config = dict(
    n_layer=14,
    d_model=192,
    n_head=4,
    n_kv_head=4,
    head_dim=96,
    d_mlp=768,
    vocab_size=8192,
    activation='tanh_gelu',
    norm='rmsnorm',
    norm_place='pre',
    norm_eps=1e-06,
    positions='rope',
    rope_base=10000.0,
    rope_fraction=0.25,
    qk_norm=False,
    attn_scale=0.102,
    bias='none',
    tie_embeddings=True,
    parallel_block=False,
    init='uniform',
    init_std_qkv=0.0463,
    init_std_o=0.0575,
    init_std_up=0.0663,
    init_std_down=0.0663,
    init_mimetic=0.5,
    optimizer='muon_variant',
    lr=0.00688,
    beta1=0.95,
    weight_decay=0.0,
    lr_head=0.0084,
    warmup_steps=200,
    schedule='wsd',
    decay_fraction=1.0,
    decay_shape='linear',
    final_lr_fraction=0.0,
    batch_tokens=65536,
    seq_len=512,
    doc_mask=True,
    train_tokens=492900000,
    steps=7522,
    dataset='wikipedia_en',
)
Each number is 128 + 24 x the weight over its row's rms, rounded and kept within 0 to 255. Layers, rows and columns count from 0. The size above them is the row's rms in percent of the matrix's.

# layer 4 attention query, 384x192, rms 0.0488, rows 0-52, columns 0-63
size [ 94  90  97  83  87  92  92 104 101  88  84  81  81  92  85  97  80  83  92  82  87  90  87  81  88  84  82  84  77  88  79  83  82  80  77  88  89  94  86  82  76  81  83  85  83  83  86  85  84  87  82  88  77]
[[166 143 149 136 114 112 125  98 163 151 120 147 147 117 142  99 145 116 140 126 144  75 106 125 103 119 127 137 148 158 166 145 132 107 149 116 155 164 108 121 148 164 104 128 118 157 145 110 139 135 112 151 107 159 136 131 159 139  79 141  64 126 110 132]
 [152 121 114 112 117  95 143  91 161 116 124 123 125 109 143 140 124 116 158 140 144 159  89 157 175 112 137 103 132  94 182 153  89 136 140 147 128 136 111 105 107 137 119  97 127 123 159 148 107 135 102 106 121 126 120 100 135 153 125 148 126 126 153 134]
 [131 129 158 176 111 188 100 147 141 135 136 151 139 140 102 112 130 129  99 141 121 104 139 119  68 144 114 144 124 171 126  73 112  92 145 131 149 114 125 144 151 106 113 123 101 117 122  98 145 121 138 131 135 122 149 155 138 103 135  96 138 135 108  66]
 [171 123 147 142  87 152 139 123 136 155 143 168 152  94 147 106 115 142 141 151 145  97 113 111 144 127 146 155 120 169 121 151 102 134 147  97 131 147 122 109 104 131  73 108 117 145 109 127 124 177 106 138 122 131 114 123 141 154  86 161  79 125 111 130]
 [135 128 139 134  84 182 105 105 170 157 132 144 137 155 114 139 152 130 144 123 135 119 133 118  87 132 141 159 162 170 147 122 108  96 128 121 155 168 141 165 118 122 103  92  96 135 118 133 143 186 142 116 118 152 106 126 148 156 106 146 100 127 137  97]
 [149 132 154 112 114 103 167 111  99 114 165 142 126 144 140 126 105 121 154 121 152 133 136 124 152 119 145 114 104  94 158 201 123 143 137 131 134 135 107  89  86 162 128 138 118 127 128 147 125  92 105 125 108 101 180 127 113 101 122 179 103 129 134 149]
 [ 89 116 110 125 144 106 164 149 107  87 115 101 127 132 134 125 117 122  97  81 127 134 101 134 169 146  98 150 147  57 123  97 155 144  76 130 129 130  98 107 133 123 159 176 122 118 128 147 104 114 159 183  84 123 146 125 107  85 131 145 153 123 129 150]
 [102 111 137 124 134 154 113 133 144 152 122  87 125 157 119 151 127 128  93 131 116 119 150 154 107 138 108 153 172 138 112 127 145 152 107 100 155 149 151 190 122  83 125 167 126 119 132 160 129 115 136 108 161 107 119 117 123 120 133 120 188 128 158  92]
 [ 88 140 112 144 169  98 164 163 129  72 123 143 124 131 153 135 117 140 115 121 133 119 128 136 141 129 135 120 127  78 123  96 136 149  91 125 102 104  90  96 135 150 163 164  88 148 167 114 111 115 131 162  70 124 135 121 124 115 153 148 153 119 108 185]
 [145 113 103 138 153 122 109  99 141 138 142  95 149 132 109 115 138 103 104  89  95 124 118 122  97 119 100 158 142  94 131 121 172 144 138  79 165 103 142 196 138 115 146 163 149 179 131 127 101 127 126 103 147 109 157 145 149 126 168 120 141 144 152 137]
 [143 114 176 107 113 142 108 107 187 152 130 105 122 141 105 126 114  79 150 163 119 146 144 145 139 131 130 147 154 150 147 122 134 112 133 137 129 137 125 151 110 128 103  71 102 150 147 121 108 148 172  90 121 133 129 129 122 183 118 140 116 131 103  99]
 [ 98 122 127 108 124 123 136 129  90 104 139 178  91 176 136 150 157 145 152 119 111 137 133  97 152 141 134 131 118 157  95 146 157 123 127 155 108 149 144 100 115 182 138  89  88 115 152 120 140 123 154 135  97 163 119 115 102 141 110 157 114 125  70  83]
 [132 122 150 100 123 150  92 119 138 129 167 148 135 152 119 138 189 122 132 127  94 139 114 133 120 112 169 114 141 204 133 141 124 127 159 149 145  88 128 117 138 115 125  93 103 119 128 111 170 136 145 106 148 147 132 151 117 148 106  75 123 141  97 102]
 [ 99 161 123  73 134  89 177 172 102  86 131 149 110 176 168 167 135 117 139 157 120 138 147 124 167 127 141 130 120 139 118  90 114 151 135 154  87 110 154  77 121 148 138  63  98  79 157 124 148 100 156 117  96 129 134 148  71 140 102 119  99 100 100  81]
 [101 122 137 115 135 138  71 184  95 127 121 148 112 163 143  93 140 128 116 120 124 151 135 104 118 177 148 115 104 141 122 100 140 135 153 127  90 143 145 120 171 163 129 131 113 113  85 107 173 101 109 142 100 174  91 152 123 148 120 122 141 134 133  81]
 [127 102  80 106 129 104 168 155 115 131  82 110 126 111 171 113  98 126 132 141 119 127  94 111 179 118 107 116 130  99 131  52 152 139 100 182 134 113 117  96 141 191 147 170 107 136 117  97 150  63 154  98  98 121 117 138 138  99 125 123 129 159 134 109]
 [118 128 106 156 153 105 136 111  89  99  96 119 141 100 140 128 151 116 108 119 135  69  90 148 137 135 118 105  78 133 148 132 142 133 108 159 108 162 132  92 153 162  88 127 138 130 127 153 159 138 123 177 124 132 176 116 114 147 134 156 159 137 104 149]
 [151 125 116 180 105  98 135 180 147 107 109 156 147 109 151 107 144 115 114 137 181  85  89 112 126 127 122 140 129 129 108 152 200 103 135  99 151 147 112 115 130 107  95 139 118 139 132 128 139 139 155 131  71 154 104 104 120 100 134 111 127  94 143 171]
 [166  88 145  86 130 138 144 122 125 118 115  96 144 112 137 174 128 131 132 106 142 132 143  75 175 151  91 164 178 123 170 138 138 141 129 186 122  90 149 143 156  96 164  93 128  73 134 137 112  89 136 108 122 114 126 123 124 105 134 106  85 105 145 127]
 [132  83 107 118 127 136  80 143 126 159 135 142 140 123 124 134 143  89  90 121  88 152 147 121 114 133  95 107 108 179  92 117 143 125 125 125 134 120 157 117 117 106 143 167 136 143 100 131 118 156 134 136 125 159 107 103 115 158 128 103  84 132 116  95]
 [133 110 127  98 175 146 106 150 107 109 107 101 146 147 126  80 163 100 122 145  98 140 138 112 114 138 109 126 116 144 123 144  80 134 139 142  98 119  94 162 121 137 146 139 120 142  96 166 108 101  99 130 120 109 134 144 103  85  79 113 171 161 141 116]
 [133 142 105 112 107 121 130 160 156 119 102 122 113 110 107 140 105 154 107 125 160  98 120 129 135 124 105 113 102  71 139  91 135 149 155  79 174 137 155 121 123 134 115 117 162 113  95 136 173 131 126 142  95 153 173 127 104 118 119 160 129 130 107 153]
 [120 159 150 168 103  88 126 112 133 124 139  95 152 101 128 138  80 161 103 158 138 154 139 117 127 137 147 161 113  97 111  91 128 179 108 168 111 111 108 164 173 114 143 111 123 114 118 136 138 143 175 139  91 137 146 150 149 145 118 138 143  96 144 105]
 [187  96 119 147 147 104 135  88 132 140 133 175 106 122 135 144  80 138 123 149 128 159 110 122 148 144 151 148 198 148 116 167 167 149 122 157  86 152 139 105 112 137 122 105 189 109 108 132 139 156 114 114 144 166 130 114 144 148  91 103  75 126  73  83]
 [ 89 131 123 104  97  89 118 101 163 133 144 147 105 128 143  54 131 119 140 113 120 122 177 146 145 111 109 130 104  85 126  89 126 108 118 113 106 112 108 150 119 145 144 109 191 125 129 140 103  72 143 142 132 140 143 158 149 147 137 133 108 153 106 107]
 [128 139  97  96 111  89  88 131 123 145 148 145 176 107 115 136 120 101 130 197 127 147 150 142 131 159 113 122 132 157 108 119 119 101 117 149 173 124 162 145 135 113 164 106 117 117 134 127 149  78 124 142 114 120 107 138 128 139 105 131 115 129 141 126]
 [170 131 190 108 104 125 137 166 133  87 102 139 155 148 147 119  97 130 123 140 171 118  90 125 140 138  99 154 119 117 134 110  76 105 144 109 178 157 135 112 122  95 132 128 111 138 163 120 135 129 135 124 139 151  81 106  70  84 139 130 139 127 128 118]
 [ 82 133 111 141 102 136 108 114 139 144 108 102 160 110 121 155  87 129 151 123 110 145  98 136 161 128 128 136  90 126  79  89 165 123 130 134 133 140 122 131  85 150 179 114  92 126 130 133 154 134 103 142 116 102 168  87 147 150 109 143 110 118 109 138]
 [121 103 136 175 111 138 148 136 119 168 145 138 136 106 135 169 147 154 137 104  73 116 131 132 126 132 104 112 166 165 181 146 144 129 113 156 114 143 100 142 142 153 139 158  95 147 179 120 123 117 120 127 112 142 137 143 140 126 140 145  87 120 128 141]
 [131 102 145 122 134 130 136 133 108 151  79 134 134 123 133 109 119  90 130 134 107 152 153 108 132 132  83 115 162 120  99  84 112 149 102 167 132 106 137 124 138 143 150  88 177 107 118  96 117 134 148 140 139 163 108 106 149 170 167 154 114 107 125 128]
 [144 110 148  94 115 148 116 114 131 153 122 114 116 118  84 155 103 137 109 175 131 154 108 125 138 124 129  92 104  79 113  89 111 113 143  83 173 138 129 107 108  91 134 108 127 124 102 124 151 145 108 108 132 150 134  99 122 126  90 100 109 127 119 153]
 [116 143 101 117  81 154 147 136 162 123 132 115  91 129 134 133 130 157 133 107 149 132 132  92  90 111  98 143 119  85 112 129 135  96 111  89 163 147 116 145 160 132 125 142 136 108 161 138 102 142 135 137 125 103 117  87 171  91  83 133 154 151 150 145]
 [138  91 140 127 120 129  86  70 133  88 176 116 159 105 108 139 139 126 132 164 110 118  99 115 105 138 123  98 144 147 126 170  79 144 151 159  88 144 124  83 136  98 119 105 126 125 116 123 117 161 120 111 116 111 163 111 108 135 142 106 187 114 121 126]
 [132 101 141  92  96 133 174 167 152 109 121 131  97 164 128 149 138 162 152 122 131 101 180 109 129 117 154 105 114 103 101 132 141 154 129 123 126 146 138 127  97 109 145 131 133 127 141 131 143 148 119  78 119 109 127 126 171 134  86 149 123 104 135  99]
 [116  67 128 117 108 122 144  70  83 131 133 147 137 113 153 149 164  74  83 147 127 108 121 105 111  92 159 136 162 134 122 126 161 115 125 116 113 136 185 120 154 112 142  96 103 126 111 154 106 164 123 128 146 107 101 145 141 137 169 170 163 174 107 135]
 [116 127 122 107 149 137 139  99 140 134 130 141 144 141 166 153  86 106 116 113 138 157 149 108 141  84 127 101  86 118 109  64  98  83 149 170 116 106 160 114 164 110 119 118 100 176 127 128  98 103 145 146  65 122 157 133 120 144 179 173 145  72 189  61]
 [127 144 129 157 151 139 107 136 171 147 128 164 110 127 126 147 166 138 135 126 125  87 129 103 149 132  95 100 132 168 112 114  54 113  99  88  85 135 128 119 152 137 122 148 125 169 116 124 130  98 121 114 103 101  88 125 135 106 104 122 113 137 140 121]
 [182 110 138 131 134 141 165 175 107 140 118 144 139 155 127 133 139 139 120 154 124 106 122  96 122 140  95 116 153 120 115 169 119 172 129 100 119 142 129 113 135 128 145 159  91 148 152 122 145 151 121 138  95 171 145  84 151 120  79 144 171 137  35 146]
 [ 91 143 108 118 153 144  94 167 154 162 101  96  98 111 115 153 111 112 119 150 155 144 188 163 118 159  90 130 130 162 104 162 131 107 123  98 107 128 141 136 144 131 147 115 117  96 126 152  88 139 137 153 144  83 152  94 133 120 130 135 150 164 134 117]
 [150 129  98 147 119 177 153  96 117 141 118 142 118 117 118 136 141 139  68 122 138 140 117 182 130 135 118 144 116 159 163 107  88  88 135 138 164 110 176 157 104  78 151 121 145 132 124 140  90  92 118 121 188 139 128 149 138 101 166 125 150 135 142 172]
 [ 95 139 137 144 144 128 113  77 131 180 114 143 127 162 118 145 111 145 113  93 141  95 133 135 169 152 133  99 135  96 137 142 116  92 159 135 145 146 147 131 122 129 106 126  85 133 103 140 117 142 121 116  87 114 102  91 186 133 112  93 131 155 122 131]
 [121  98 139 101 143 145 160  79 148 128 146 149 136 106  94 137 158  89  95 143 136 116 161 159 148 128 138 151 159  89 129  56 129 116  90  92 116 145 166 190  84 147 145 135 113 107 131 144  88 124 131 121 163 123  79 119 133 120 126 142 104 114 120 102]
 [ 88 112  89 143 145 141 129  78  93 144 158 130 102 152 121 140 100 132 123 135 148 153 103 136 140 126 127 119 145 130 112  88 147 133 101 144 112 114 116 152 119 113 100 133  73 160 126 130 150 115 111 181 131 135 116 108 136 130  88 137 100 125 113 101]
 [159 113 134 138 147 147 160 106 157 119 173 177 136 116 148 154 160 163 101 100 122  97 147 188 100 112 147 161 127 107  72 112 117 101 158  99 133  96 187 122 118 168 148 135  98 116  81 154 127 129 119 147 140 103 120 140 129 151 125 132 132 143 149 162]
 [110 133 122 138 119 135 115 188 119 130 168  97 147 131 118 171  82 136 130 115 115 125 105  88 168 140 143 116 132 110 148 122 162 106 143 161 153 135 103 123 138 143 136 100 148 117 164 137 162  96 108 107 158 114 138  72 131 134 113 164 159 170 179 112]
 [139 106 176 114  96 152 143 123 144 129 111 139 146 134 141 116 111 102 129 117 128 137  90 137 144 104 134 126  99 162 117 121 117  86  95 169 134 156 139 129 118 160 165 125 161 123 117 120 121 131 101 144 164 130 105 105 124 194 145 169 140  92 155  70]
 [154  99 136 117 127 146 107 153 135 141 111 109 131 157 168 126  96  88 134 173 139 131 154  95  72 108 134  90 148 135 152 117 105 123  85 100 142 115 162 125 130 114  97 145  86 125 115 152  73 149 142 124 183 146 109 108  93 152 109 121 116 146  88 108]
 [115 158 122 173 146 132 112  90 142 157 134 128 117  97 132 144 143 190  94 106 131 119 174 138 143 142 126 106 115 124 120 127 142 123  95  99 119 154 114 158 149 112 148 118 108 100 151 111  97 126 120 118 108 105 164 101 118 146 117 116 111  98 149 117]
 [146 156 170 146 149 128 146  97 127 142 155  96 128 123 165 114  96 168 118 126 108  99 128 111 125 132  95 152 127  96 110 157 126 149 138 136 155 104 139 116 156 120 133 128 122 121 139  96 108 136 167 149 116 102 107 119 151 141 140 114 140 119 161 121]
 [173 125 141 109 112 151 151 127 115 143 107 134 106 131 124 148 108 135 168 165 138 132 136 112 160 144 128 141 112 166 158 171 145 128  66 148 116 129 125  95 144 147 110 127 112 140  99 138 159 157 149 120 126 176 126 151 101 154  83 134 127 140 101 115]
 [137 130 126 132 155 148  90 128 113 111 138  77 153 112 113 119 107 146 110 101 143 138 177 146 156  94 146  74 118 158  91 118 132 142 117  81 110 105 134 154 134 136 161 112 117 122 148 127 113 122 150 133 128 144 182 151  92 123 162 115 128  96 119 118]
 [121 178 112 143 134 124 109 105 108 112 137 165 109 152 128  84 154 112 151 155 138 122 122 134 129 124 143  87 133 116 145 161 123 145 128  93  83 137 100 126 134 121 146  95  72 104 106 139 143 116 108 140  98 145 195 144 131 130 109 126 127 113 139 118]
 [103 118 113 104 122 106 138 107 139  85 127 117 135 120 125 134 118 127 127 121  96 158 104 134  90 106 141 153 151 151  96 156 127 134 145  94 106 124 142 147 128  77 123 135 157 130 134 134 109  99 109 115 146 124 121 102 152 138 158 145 107 121 109 178]]
# layer 4 attention key, 384x192, rms 0.05, rows 0-51, columns 0-63
size [ 85  90  84  83  81  85  72  94  74  92  75  86  90  74  91  72  79  83  89  76  83  82  81  80  82  84  85  87  83  83  83  85  83  84  79  85  88  90  79  81  79  79  79  89  84  87  81  80  82  86  84  95]
[[127 120 135  90 122 125 108 165 143 128 101  97 131 151 153 115 125 157 108 142 129 138 145 102 115 112 137  94 112 162 171 154 113 138  87 138 178 155 143 126  62 165 122 115 127 133 131 154 129 160 144 110 130  94 169 141 152 146 110 140 128 176 119 116]
 [172 140  84 108 128 124  98 143 109 147 119 119 144  84 146  99 151 166 151 165 160  98 133 158  93 122 122 145 122 159  93 116 139 155 118 131 158 140 128 136 130 131 141 120 132 156 125 139 112 125  82 112 159 102 159 151 105 130  75 133  93 110 165 142]
 [112 121 139 126 102 102 148 120 129 137 132 128 113 182 128 124 140 145 110  90 124 154 146  50 147 126 114 106 120 150 158 132 148 119 154 134 149 120 112 125 108 155 129 132  77 104 154 142 107  99 136  85 112 121 123 134  92 152 103  89 124 100 121 108]
 [146 146  83  95  75 151 142 162 120 131 121 118 137 130 119 127 132 151 118 136 164 125 146 120 100  91 143  99 125 110 133 131 127 136 123 141 122 167  91 138 100 122 101 132 107 164 109 145 130 111  84 101 152  98 192 158 132 109 118 103  82  96  90 141]
 [170 118  84 112 107 148 103 130 134 132 121 134 120 112 101 127 121  95 126 137 126  88 115 142 121  84 123 106 124 149 115 133 125 146 146  95 136 146 117 115 127 120 115 142 157 155 113 125 139 122 104 144 154 117 169 142 120 126  97 137  85 149  83 143]
 [120 174 132 171 151 152 112 105 146 105 183 149 161 100 117 123 125 106 144  92 123  75 107 114 100 162 135 138 158 150 107 124 145 126 131  91 132 162 146 135 159 106 118 101 122 128 180 148  81 126 131 137  89 163 126 127 140  82 103 126 159 137 100 121]
 [138 124 133 153 165 156 147 154  92 119 163 176 110 168 145  96  95 121 144 134  85 131 112 131 130 153 160 138 120  88 160 146 122 107  97 154 133  97  93 106 115 151 108 149 116 115 116  69 190  91 164 134 127 144 114 139 110 134  85 104 124  75 117 113]
 [130  95 101 105  83 140 128 137 120 121 121 156 118 118  97 150 116 126 122 116 120  93 107 133 155  94 100  84 128 106 125  90 129 149 123 125 158 172  94 113 120 146  95 126 108 140 125 119 143 141 129 143 132 104 160 189 114 158 104  89  84 110 110 184]
 [142 168 111 143 135 124 124 163 112 139 156 143 154 131 147 104 187 130 134 149 150 156  89  99  86 168 159 129  99 127 175 127 107 104 129 156 127  76 141 124 121 157 160 122 137  97  79 103 137 127 126 144 136 113 138 129 111  91 116 165 122  64 129  72]
 [154  97 106 115  90 143 107 114 157 157 108 140 117 139  99 138 137 125 127 100 162  73 126 132 138  90 126  86 123 150 126 102 109 115 140 111  91 138 111 109 105 142 116 109 126 141 124 126 140 150 119 108 140 116 175 145 144 120 144  83  75 124  92 120]
 [ 98 139 133  94 123 153 141 107 143  91 163 140  90 137 157 113 110  84 104 134 130 156 155 136 146 106  92 122 119 159 121 143  98 116 146 109  94 134 132 153 120  98 101 140  89 148 146 126 166 155 122  90 111 172 131 142 135 145 104 145 139 140 100 122]
 [ 77 196 174 161 158 131 141 145 107 121 135 127 130 149 150 117 143 144 165 139 103 160 108 127 113 146 133 181 148 101 160 155 131 107 110 127 150  97 170 116 193 155 144 121 122 110 156 129 133 125 141 105 159 124 107  76 108 109 114 169 147 154 133  86]
 [112 143 154 123 153  87 142 167 144  89 149 105 120 179 165 113 148 124 181 145 120 147 153 116 133 153 121 162 110 132 141 133 158 128 137 128 139  81 128 147 142 110 118 151  93 101 139 126 137 140 110 126 132 124 127  97 152 158 121 118 171 132 159 127]
 [120 154 181 174 167 101 123 144 101  91 185 149 154 109 164 130 148 137 150 177  87 129 114 125 109 152 144 177 130 114 156 118 130 127 150 156 116 112 143 109 171 129 127 112 134 129 128 115 140 126  81 126 132 112 143 105  94 107 106 133 151 115 130  91]
 [134 124 111 145 125 108 141 163 119 121 114 124 131 128 107 174 178 155 180 141 130 149  68 110  93 174 172 147 104 101 136 173 144  88  95 140 163 113 140  79 169 122 149 119 136 129 115 127 120 107 111 140 172 139 121  75 139  86 136 152 165 160 142 132]
 [139 112 111 104 130 119 137 147 145  95 121  95 101  95  92 124 108 120  88 121 132 101 100 122 138 143  98 131 142 167  51 127 152  73 167 130 125 137 169 105 115 132 124 138  95 150 117 122 132 112 108 168 101 111 174 145 128 136 106 111  98 146 117  97]
 [101 115 127 120 162 168 159 105 129 114 125 160 108  95 147 130  84 113 132 111 175 178 120  83 143 170 154 123 146 128 152 128 145 119 128 153  90 130 151 121  83 136 156 173 164 139 133 123 150 124 119 113 125 119 107 152 122 142 151 110 147 147 138 127]
 [120 114 148 147 146 117 136 117 133  88 157 155  93 145 145 123  86 125 115 105  90 171 134  78 107 131 121 161 128 104 132 165 119  94 125 108  93 138 138 141 110 145 124 131 143 174 138 134 103 149 112 158  96 130 103 118 121 144 125 154 122 149 135 120]
 [131 103 118 118 143 128 122  91 107 115 129 120 126 122 164 114 116 124 105 141 139 117 143 125 112 117 154 137  43 146 115  78 117 130 116 101 109 127 120 134 108 113 131  86 156 149  97 108 117 124  74  89 131 148 145 125 160 137 158  92 138 154 124 133]
 [120 146 115 135 130 110  97  92 108 155 108 137 118 135  82 119  99 104 134 102 164 127 134 143 124 103 116 133 135 161 150 157 146 139 141 139 155 109 190 126  85 137  85 147 132 116 145  95 144 172 135 108 127 102  73 132  88 169 145 143 103 144 191 111]
 [148  77 139 163  70 132 150 115 129 145  97 134 139 150 141 126 119 124 125 101 168 121 130 127  99 137 153 111 139  61  96 128 148  90 147 145 145 122 170 135 106 120 145 109 169 131 145 106 149 140 165 159 117 142 116 117 164 153 144  97 130 154 112 130]
 [125 141 135 135 145 137 114 141 112 145 176 136 126 111 116 189 158  81 148 128 107 126 112 117 125 162 156 163 136 127 126 144 115 124  90 125  86 137 139  90 150 148  95 136 129 138 114 146 101  66 161 120 118 128 170 132 105  98  92 155  96  83 133 108]
 [188  99 170 104 144 180 133 136 138 143  98 151 148 127 142 167 114 112 116 114 118 111  91 113 133  94 106 104 133 112 131 125 153 193 136 155 112 121  98 117 130 124 109 153 110 108 127 121 114 136 130 120 172 181 142 102  93 103 148 138 110  99 140 157]
 [144 120 171  81 150 125 131  94 116 113 110 117 130 146 138 140 105 169 121 158 163 128 146 116 111 103 111 131 105 128 148 154  89 161 118 144 128 104 107 121 125 119 128 117 106 107 133 101 110 155  99 160 125  93 115 109 142 112 135 136 164 113 134 151]
 [164 112 176 120 101 154 116 158 116 155 101 189  97 126 124  94 147 117  75 163 112 109 144 128 177 133 120 110 148 167 118 126 119 105 108 131 127 129 136 141 106  85 138  98 105 133 133 162 137 122 135 129 117 143 152 185 152 153 137 134 115 139 115 135]
 [187 160 145 138 131 144 161 131  98 124 114 149 111 171 154  90 117  92 138 182 103 142 161 100 138 121 140 149 121  90  99 134 142  79 149 155 102 134 137 145 129 115 117 123 104 168 121 150 142 129 104 142 100 142 122  93 144 105  91 150 151 148 125 145]
 [114 123 127 164 111 125 143 147 106 127 147  89 137 117 152  97 133  64 132  96  70 190 130 126 129 131 126 165 138 108 150 121 124 144 163 133 108 134 127 124 132 159  99 130 169 148 132 152 157 133 143 129 112 141 103 146 133 146 145 152 126 143  94 151]
 [ 89 144 162 111 143 116 149 136 160 141 148 133 150 164 129 127  96 110  98 138 145 104 113  98 188 119  93 155 102 138 122 155 105 146 135 147  97 166 169 120 115 136 144 154  81 139 114 136 105 105 168 121 171 103 127 143 142 117 165 135 128 117 177 111]
 [134 121 155 112  88 123 143 136 155  92 119 137 143 134  96 114 139 161 165  78 140  92 147 107 110  66 135 127 181 140 107 128 140 123 118 127 168 147 148 131  98 148 112 125 137  94 120 144 139 200 138 128 136 120 133  95 140 148 164 108 129 177 149 118]
 [166 119 142 131 141 116 114 155  99 141  85 167 102 118 154 144 108 108  92 140 129 145 179 149 113  78 118 111 145 158 118 120 148 120 174 141 142 146 110 120 134 108 116 170 125 128 174 147 109 121 108  83 118 131 136 102 102 169 139 121  92 126 156 124]
 [118 171  70 102 117 109 130  88 100 157 112 123  63  99 100 142 158  97 103 155 155 168 106 120  95 108 150 149 110 115 113 153 111 121 142 165  77 119 155 125 158 115 104 167 122  98 145  71 135 120 122 133 149 123 189 136 138 126  97 159 152 118 120 126]
 [162  87 135 145 132 116 152 187 111 143 140 104 154 135 135  96 128 120 104 114 151  98  98 174 188 112 122 167 134 153  89 102 129  97 129  93 135 120 129 102 118 154 133 148 125 140 157 118 118 116 143 102 162 130 160 114 102 144 102 132 134 130 137 151]
 [112 168 144 133 140 104 126 123 167 108 155 137 147 101 121 132 154 112 145 100 115 146 124 128 167 128 134 159 106 123 106 149 156 150  74 133 118 128  91 100 119 123 111 124 119  84 114 105 132 166 161 131 116 105 142 157 145 146 140 124 105 101 123 157]
 [105 143 118 167 106 196 124 142 111  92 133 103 126 144 102 128 127 113 120 114 144 115 121 162 196 140 127 201 128 134 126  91  97 152  99 135 111 144 141 129 128 163  84 155 137 125 154 133 160 131 151 119 148 150 110 108 110  74 136 134 119 115 135  95]
 [149 128 121  89 125 127 132 123 159  98  94 120 109 152 161 100  98 115 110  89 126 148 101 134 192 178 101 133 114 135 110 130 193 147 130 116 113 151 127 108  90 104 104 131 119 131 117 168 145 155 114 181 153 151 122  99 111 146 124 145 105 103 177 137]
 [111 121 130 125 151 129 132 127 112 128 119 146 111 163 161 127 155 152 136 156 106 118  81 155 131  99 109 151 115 153 141 125 135 151  90 129 154 138 162 127 159 155 111 145 144 121 135 116 180 159 121 132 107 140 123 157 108 166 127 137  71 134 115 116]
 [133 137 146 124 118 101 118 158  87 118 122 125  91 162 120  97 125 131 111 107 130 147 140 138 128 136 136 157 194 146 124 107 143  90 137 190 142 153 131 118 165 157 113 133 167 102 109 127  56 103  99 147 161 103 137  90 120 178 109 144 120 151 102 149]
 [ 81 170 120 132 135 113 129  97  98 109 121 135  94 139 100 134 127 110 100 110 132 202 124 124 119 148 162 138 105  84 134 118 104 115 129 123  97 123 139 111 139 149  92 150 128 103 169 159  98 129  93 126 144 107 127 129 177 127 133 108 134 143 123 134]
 [103 141 180 142 134 134 133 130 115 143 116 124 130 102 172 141  89  97 120 137  97 123 146 155 125 125 126 127  99 130 125  86 126 100 156 156 155 148 137 129 144 157 130  68 112 159 123 129 124 122 102 143 166  93 143 141 120 146 122 125  99 139 131 133]
 [130 103 138 186 116  92 111 134 123 142 136 150 113 114 105  68 129 138  99 120 103 145 140 113 101  99 114 152 104 137 113  82 130 142 160 113 111 114 118 119 178 126 154 130 174 151 125 116 136 168 122 106  69  90 165 171  93 147 132 151 121 145 145 150]
 [171 119 163 126 117 169  77  99 114 131 110 119 113 114 122  84 141  90 113 121 137 127 121 144 170 126 105  61 111  99 102 125  96 142 111 101 104 148 129 131 141 139 108 136 116 133 108 128 172 140 202 127 102 137 136 131  91 120 124 188 117 120 152 116]
 [130 130 125 127 125 132 110 156 134 113 166 119 108 158 115 128 130 170 130 152 134 134 152  95 130 112 152  74 140 125 124 145  90 102 162 154  93 127 120 109 105  89  97 106 109 107 120 149  99 118 111 137 149  97 131  79 114 106 108 145 155 114 157 135]
 [144 191 122  95 120 118 175 107 117 134 134 135 107 119 128 122 107 130 107 168 144 128 116 183 109 124  91 114 141 123 143 124 130 103 103 124 161 112 176 125 132 199 157 154 110 133 139 165 115 148 132 143 101 141 143 150 141 135 167 128 127 124 146 110]
 [114 105 114 139 127  94 146 132 187 169 173  98 169 127 152  87 138 159 172  82 107 113 125 117 135 155  89 126 161 106 117 125  97 101  98 166 109 104  99 102 136 162 115 121  95 158 105 118 110 103 131 131  97 109 153 149 139  98 164 144 140  97 181 122]
 [144 128 116 156 127 104 149 113 156  98 117 112 129 140 165 180 140 138 177 110 135  98 138 144 150 114 121 113 117 121 138 125 118  93 103 138 143 109 129 123 113 118 105 106 105 140 123 108 119 104 149 107 118 131 158 165 104 114 104  81 151 121 116 106]
 [116 107 112 143 144 147 136 156 172 144 123 115  95 141 147  97 113 144 120 167 143 138 154 145 114 139 105 157 119 141 184 132  93 181 130 170 148 132 164 125 109  91 115 131 143 117 162  94 134 156 131 106 116 138 141 159 103 148 107 140 114 132 131 118]
 [ 83 122 146 129 112 149 143 128 133  77 154 130 117 112 113 170 127  70 139 120 104 133 164 168 102  91  89 113 145 149 141 105 151 134 143 136 103 154 159 116 114  94 130 170 157 102 155 154 163 139 120 136 134 113 114  98 131 103  90 119  97  87 140 142]
 [150 104 110 132 111 138 103 163 120 140 115 126 116 117 125 100 105 135 171 145 142 135 134 132  80 117 124 121 104 152 140 145 110 149 169 167 125 142 158  91 122 165 113 130 100 109 130 128 103 117  98 126 145 114 152 132  95 154 133 117 136 170 153 166]
 [119  66 136 128 123 160 110 112 136 108 127 133 138 124 137 147 141 135 159 146 125 105 153 145 144 113 106 122 132 130 129 148 135 131 124 148 115 131 116 142 151 160 114 122 112 139 117  89 153 127 155 107 148 148  65 144 120 122 112 167 123 149 142 124]
 [118 133 152 113 167 117 171 128 141 103 127 109 130 133 113 101 138 127  93 141 149 143 145 143 157 140 126 110 101 111 125 144 116 129 123 106 102 147 122 161 124 127 118 154 164 110 170 140 136 135  82 117 144 123 128 108 136 127 138 128 141 157 137 149]
 [129 120 123 109 103 135 121  98 135 105 119 158 107 104  88 172 124 128 151 143 118 131 160 117 146 140 137 133  85 148 110 171 145 151 170 146 139 112 135 113 102 102 101 118 121 103 124 177 161 114  86 107 106 133 129 164 108 145  90 137 121 104 172 171]
 [127 140 136 153 141 110 103  80  87  97 133 173 121 119 107  87 128 134 119 101 133 134 105  80 141 134 169 136 119 109  98  85 135 150 124 157 111 129  94 100 173 103 128 136 112 128 157 154 119 134  93 121 168 139 166 159 148 127 193 125 114  66 126 135]]